config.toml
n_layer = 16
d_model = 64
n_head = 2
n_kv_head = 2
head_dim = 32
d_mlp = 192
vocab_size = 19455
activation = "geglu"
norm = "rmsnorm"
norm_place = "pre"
norm_eps = 1e-06
positions = "rope"
rope_base = 10000.0
rope_fraction = 1.0
qk_norm = false
attn_scale = 0.177
bias = "none"
tie_embeddings = true
parallel_block = false
init = "trunc"
init_std_qkv = 0.0834
init_std_o = 0.0834
init_std_up = 0.0834
init_std_down = 0.0481
optimizer = "soap_variant"
lr = 0.00701
lr_mult_o = 1.51
beta1 = 0.95
beta2 = 0.99
lr_head = 0.0102
grad_clip = 2.0
warmup_steps = 200
schedule = "wsd"
decay_fraction = 0.871
decay_shape = "linear"
final_lr_fraction = 0.0
batch_tokens = 32768
seq_len = 512
doc_mask = true
train_tokens = 158300000
steps = 4831
dataset = "wikipedia_en"
Each number is 200 + 30 x the weight over its row's rms, rounded and kept within 0 to 999. Layers, rows and columns count from 0. The size before them is the row's rms in percent of the matrix's.

# gate: layer 12 MLP gate, 192x64, rms 0.237, rows 176-191, columns 0-63
# up: layer 12 MLP up, 192x64, rms 0.256, rows 176-191, columns 0-63
# down: layer 12 MLP down (transposed), 192x64, rms 0.239, rows 176-191, columns 0-63
gate176,112,169,230,213,205,226,194,215,252,188,232,196,208,112,230,165,162,201,200,147,163,183,213,178,216,160,214,230,229,206,208,231,193,204,216,204,194,195,220,182,197,244,172,222,197,215,116,161,158,180,188,199,200,223,186,176,213,226,234,145,138,232,163,237,207
up176,109,205,239,182,164,191,246,156,219,157,227,216,229,196,240,270,231,168,201,214,150,167,230,189,226,220,211,190,221,225,219,167,211,170,146,240,206,189,217,222,125,174,217,169,206,226,259,192,215,189,153,210,206,215,199,165,202,216,226,147,201,195,162,162,211
down176,113,217,214,183,191,200,242,185,194,229,188,183,165,141,228,178,186,192,214,182,207,222,190,234,186,201,220,183,208,214,233,247,176,179,195,202,200,190,224,179,234,228,219,191,199,179,206,203,161,227,225,146,180,198,188,239,189,166,222,235,340,241,184,234,156
gate177,105,263,190,172,201,212,202,208,236,156,157,178,222,218,201,197,178,206,248,181,135,224,181,201,178,189,189,230,224,169,193,254,198,180,221,161,213,160,230,175,243,153,185,225,185,171,185,186,203,203,247,124,191,217,148,236,154,245,196,232,194,184,192,173,229
up177,095,228,250,158,196,193,148,244,225,140,187,245,183,139,155,192,172,216,222,207,171,200,184,221,180,170,215,212,198,213,116,187,181,227,220,180,220,205,263,226,210,181,168,261,251,193,161,211,180,177,205,205,191,212,253,192,179,198,210,221,238,193,211,206,192
down177,093,229,178,221,167,195,197,171,228,180,230,170,174,176,198,244,233,211,166,193,175,189,184,153,218,146,214,146,161,168,242,204,249,154,173,207,215,186,138,208,170,128,244,164,201,216,169,199,183,220,168,160,200,220,213,246,175,207,219,229,196,223,189,241,169
gate178,105,114,247,181,210,220,196,167,151,162,171,226,192,169,169,192,198,191,235,256,212,232,207,169,154,217,174,197,223,178,255,185,187,240,179,231,240,203,187,187,214,152,245,184,209,193,204,180,223,214,219,227,208,203,223,159,245,220,198,210,208,159,238,138,178
up178,095,164,242,212,261,155,186,253,216,213,207,191,184,198,223,206,202,178,221,256,196,174,191,218,187,200,196,268,237,168,211,164,221,246,207,245,195,194,270,185,168,189,158,193,167,193,152,208,247,129,189,233,196,204,159,177,186,193,200,201,218,194,240,235,217
down178,103,184,266,147,180,209,247,171,205,195,201,215,198,185,199,218,171,151,204,170,218,211,174,196,169,213,189,218,202,142,216,160,207,242,217,193,240,186,175,184,213,171,238,204,187,164,172,177,191,214,200,269,249,170,240,181,171,174,199,224,290,172,217,212,157
gate179,095,199,195,230,144,180,153,226,224,191,191,206,178,227,218,221,258,234,174,277,212,259,211,174,192,198,217,195,179,205,215,256,158,202,241,151,183,173,208,187,171,200,245,205,186,208,181,264,187,198,189,210,180,224,166,257,179,242,205,202,224,143,229,192,211
up179,096,199,215,178,204,219,155,221,198,179,258,181,207,218,232,177,219,196,168,174,176,181,214,280,204,234,147,217,201,225,135,196,216,163,245,201,153,273,230,198,175,232,153,220,180,240,215,217,195,153,217,214,200,185,242,173,225,211,181,215,192,196,242,160,197
down179,095,172,204,230,253,181,157,222,203,219,187,175,269,204,172,145,186,207,191,196,213,212,224,155,234,234,194,197,170,244,183,212,173,231,154,207,206,181,164,164,158,129,165,186,190,206,141,204,171,239,213,198,187,223,166,191,179,218,172,214,180,212,237,160,142
gate180,108,194,212,193,176,207,183,205,238,199,133,174,189,201,190,174,232,251,194,186,231,202,212,220,211,178,231,183,227,159,181,173,169,267,206,228,187,180,215,191,239,205,153,188,276,154,208,192,128,173,161,232,162,170,154,200,218,185,176,205,187,193,221,138,226
up180,098,176,171,196,189,223,152,187,185,215,208,183,195,228,208,167,179,104,191,141,188,177,197,222,210,237,204,217,218,233,168,225,230,225,220,220,228,155,207,178,147,189,166,179,207,220,220,194,195,201,219,123,195,185,247,213,224,187,286,185,191,193,183,219,158
down180,091,200,207,264,196,169,269,233,204,262,154,177,176,223,181,191,215,239,194,199,215,165,186,205,181,180,130,170,198,211,199,194,182,227,163,186,174,206,245,184,207,210,172,190,195,241,204,148,207,226,217,235,230,217,234,172,170,237,182,223,275,190,234,192,154
gate181,104,188,189,232,237,215,147,236,204,188,167,199,210,202,216,208,192,244,243,190,194,243,157,158,199,136,236,236,158,230,221,234,198,190,172,171,200,210,223,222,259,175,174,178,154,223,208,171,244,220,189,216,207,252,167,205,231,193,191,235,169,170,143,252,190
up181,103,199,191,164,200,225,250,211,218,215,234,199,245,201,192,179,192,179,170,158,247,239,201,198,267,160,224,200,234,212,176,169,201,220,184,248,167,183,248,202,195,219,202,184,202,146,200,228,183,173,166,215,227,164,241,168,158,150,283,163,215,176,188,224,206
down181,108,226,200,162,209,227,177,186,146,228,193,182,206,199,208,182,222,194,242,145,194,143,242,173,214,245,232,234,213,271,185,164,215,155,219,258,191,150,256,203,207,180,229,235,208,210,159,226,224,178,162,192,213,151,199,178,189,220,199,202,149,185,187,213,168
gate182,108,200,217,185,186,209,170,154,203,217,187,196,191,192,181,229,187,238,191,174,211,199,231,225,222,161,175,215,217,189,237,280,168,194,216,195,258,232,213,183,151,211,153,177,234,183,196,192,189,187,229,215,144,160,220,172,145,174,180,174,279,128,192,211,183
up182,112,177,205,165,256,162,196,172,144,258,228,193,262,255,211,186,206,191,159,176,244,187,214,182,231,245,220,193,209,164,200,236,137,182,197,196,234,234,186,188,182,179,190,161,232,227,164,271,188,194,204,197,198,164,178,223,152,170,186,219,218,217,191,217,207
down182,103,185,225,210,232,148,159,181,222,201,248,197,213,202,189,165,171,181,183,224,158,184,271,213,172,150,233,214,222,177,193,194,218,183,236,167,230,241,191,138,173,227,192,179,169,194,237,165,183,131,203,185,237,233,185,151,186,217,187,209,261,189,185,223,169
gate183,098,202,168,184,237,288,167,228,238,217,196,154,218,183,210,185,228,229,180,194,167,225,220,229,186,191,226,219,227,146,211,190,175,185,219,165,178,151,196,216,177,168,248,193,214,184,192,208,206,204,193,227,256,253,195,175,152,207,153,147,229,180,196,136,187
up183,107,225,146,208,209,238,197,231,247,237,254,229,172,179,182,225,174,236,212,191,161,218,196,208,166,153,180,232,173,212,161,202,271,221,153,213,217,198,232,185,181,171,257,153,203,146,174,173,219,243,183,237,202,148,212,178,219,201,212,195,228,213,210,190,238
down183,108,223,227,187,230,183,243,179,247,153,203,210,210,180,218,157,167,167,220,204,180,210,178,202,271,200,237,193,187,206,175,162,218,110,182,159,207,179,199,198,181,205,161,177,187,157,261,212,180,213,231,232,242,168,235,211,171,194,140,230,215,188,163,201,200
gate184,101,211,217,190,187,255,170,168,203,151,214,215,234,144,239,218,234,199,133,201,241,142,245,201,178,238,172,191,232,183,206,183,230,190,212,236,187,205,206,163,185,177,125,205,197,220,185,170,181,207,225,184,224,191,234,151,175,153,224,223,200,173,232,156,171
up184,098,188,216,256,204,192,177,178,219,224,217,220,193,193,189,186,174,180,134,178,212,190,221,208,207,202,216,140,180,149,191,224,169,271,222,244,194,189,214,176,178,179,177,201,179,193,208,122,153,186,231,210,242,192,190,217,155,224,272,216,215,200,140,222,165
down184,086,197,191,224,203,183,205,211,178,195,171,218,221,201,181,213,161,228,154,176,149,177,168,220,240,177,206,193,145,165,211,219,201,159,178,180,202,139,152,156,192,275,195,196,156,232,216,170,172,213,218,197,175,208,211,187,142,194,172,199,210,292,239,196,222
gate185,094,148,160,151,206,204,181,223,208,187,144,186,202,227,225,209,173,194,202,215,272,261,171,236,161,223,216,203,177,218,187,199,128,213,168,179,191,182,225,173,216,215,193,209,198,158,241,209,199,225,249,190,173,238,168,232,255,233,171,172,145,195,212,181,200
up185,093,230,195,168,221,245,211,159,237,158,191,202,146,231,229,249,224,222,183,187,245,167,215,215,230,262,177,199,198,173,168,224,189,216,261,222,183,129,192,179,176,188,195,197,215,242,231,224,203,213,211,219,192,162,174,220,230,178,171,244,166,175,264,212,208
down185,094,127,174,184,201,248,172,208,140,164,171,198,213,162,220,225,196,212,158,229,192,165,210,186,229,170,255,212,197,205,189,214,180,194,239,198,208,185,217,176,273,190,191,184,191,196,241,210,251,176,157,207,244,220,182,174,179,238,212,155,198,278,185,193,176
gate186,095,226,213,201,236,189,239,227,198,165,214,175,211,145,223,285,209,202,204,185,180,187,233,235,184,186,223,184,202,251,207,226,171,237,205,167,202,243,183,185,218,211,234,199,183,224,228,169,204,214,135,169,209,205,216,187,164,223,156,138,136,206,146,164,224
up186,092,206,168,168,139,167,153,226,253,222,169,208,157,231,240,197,239,208,153,216,199,208,143,247,210,193,203,206,199,204,174,183,175,195,221,236,170,125,201,228,183,142,139,153,209,209,176,214,202,204,232,233,236,188,221,181,185,198,194,159,211,233,180,195,189
down186,088,214,214,178,254,224,242,191,162,161,220,145,219,164,195,222,178,204,222,198,187,184,264,185,163,210,219,189,202,157,194,187,201,260,211,167,212,239,179,160,198,254,234,224,225,171,231,226,204,210,193,157,172,176,209,212,196,203,200,190,107,162,191,237,160
gate187,089,193,198,236,187,152,181,209,156,158,159,238,177,206,190,213,222,220,167,193,201,213,221,238,178,223,189,195,206,185,197,224,187,240,206,130,238,211,168,180,240,170,188,274,201,193,207,228,208,234,211,226,180,185,160,180,221,291,248,167,213,207,233,149,190
up187,098,253,186,215,180,156,195,218,179,188,206,247,156,179,223,183,193,248,185,192,206,258,215,230,220,203,253,183,165,211,172,208,221,191,229,208,188,234,197,204,207,193,191,227,171,260,200,225,204,210,142,164,236,259,183,248,138,243,165,161,161,230,219,205,172
down187,083,213,197,227,180,189,188,203,202,240,220,195,162,174,236,178,198,162,215,223,214,216,184,212,165,173,199,139,130,202,177,147,195,165,194,201,239,211,178,133,132,181,208,162,243,162,185,219,157,194,160,236,171,221,210,184,205,229,197,168,241,154,152,215,210
gate188,104,193,186,156,210,302,261,198,179,167,212,164,193,179,162,171,216,185,189,188,160,207,174,164,166,195,207,184,155,258,207,219,167,196,224,243,177,177,246,229,171,198,218,169,230,244,234,184,192,248,169,231,215,206,214,232,182,214,225,191,197,209,163,185,234
up188,100,208,237,176,212,206,172,194,218,189,214,150,153,238,204,211,171,224,185,248,254,174,233,232,253,221,149,268,233,175,225,204,208,195,177,206,203,192,194,183,187,185,148,245,209,219,181,226,177,154,203,170,213,191,178,250,216,191,210,171,171,182,227,161,121
down188,099,169,124,221,234,247,218,192,189,184,182,197,139,164,240,150,212,166,194,213,153,208,211,200,249,188,158,208,206,149,224,139,175,171,187,201,148,179,174,173,208,247,188,201,217,164,158,193,216,172,195,257,195,192,212,192,170,204,210,207,205,199,168,192,146
gate189,093,159,240,238,204,189,239,195,187,188,182,272,134,176,197,175,194,193,225,190,229,167,211,182,238,164,188,242,213,173,203,244,237,225,223,232,179,250,187,174,183,222,218,186,250,214,220,183,246,214,225,215,195,202,229,215,183,180,246,175,256,182,263,173,167
up189,085,161,189,224,236,188,200,210,173,240,205,200,215,149,170,182,214,203,244,213,247,187,188,177,238,177,224,152,164,215,211,160,192,200,204,224,185,248,218,194,194,276,171,135,214,206,193,207,170,191,146,187,136,262,169,215,163,213,216,200,182,204,187,197,139
down189,091,158,197,200,225,170,242,228,194,183,195,234,200,210,218,151,194,201,161,168,182,222,247,174,220,223,254,219,191,162,184,174,221,216,214,215,144,200,178,207,310,187,192,172,236,182,204,227,221,186,202,201,250,211,193,246,194,236,187,182,163,157,200,140,207
gate190,092,136,208,205,159,175,197,187,161,178,215,196,175,230,171,216,172,243,193,204,219,203,202,215,244,217,195,220,199,191,271,172,180,189,188,168,203,172,201,172,230,229,245,212,215,274,152,220,214,221,195,227,153,257,229,217,171,127,208,188,219,221,241,228,168
up190,091,226,230,206,237,147,208,249,199,148,164,204,204,191,247,188,184,213,256,250,186,225,178,154,151,160,234,211,194,181,222,152,229,244,249,203,201,201,173,233,256,187,180,188,196,201,208,199,215,174,266,219,180,243,183,192,257,222,166,195,205,188,194,216,220
down190,096,227,152,164,187,193,161,179,175,188,207,188,162,184,226,202,193,150,250,202,210,167,200,182,176,225,161,166,214,197,200,140,172,269,170,229,190,201,224,170,254,225,201,204,180,226,181,145,179,237,204,215,151,201,235,176,181,179,198,228,189,204,285,216,170
gate191,103,241,236,172,189,171,190,152,206,182,200,131,213,208,213,211,167,210,199,166,185,175,241,163,168,223,157,223,232,140,153,254,176,225,198,197,231,240,199,202,167,158,185,180,229,189,216,235,213,223,167,236,154,152,162,208,186,196,246,164,220,157,200,186,205
up191,094,188,141,214,220,177,187,163,169,161,205,221,174,239,238,223,242,160,258,171,195,158,224,191,216,228,209,197,207,188,190,212,206,237,184,263,192,205,216,167,232,206,301,217,179,228,157,201,185,227,196,255,199,197,217,239,184,172,202,221,215,177,172,195,246
down191,098,177,213,195,244,187,226,204,246,234,199,218,261,174,176,203,166,149,207,179,205,171,178,211,185,139,196,181,217,181,220,218,137,224,154,132,201,187,193,177,195,219,189,173,194,181,290,206,196,205,187,221,193,262,146,182,212,219,188,233,151,217,198,193,212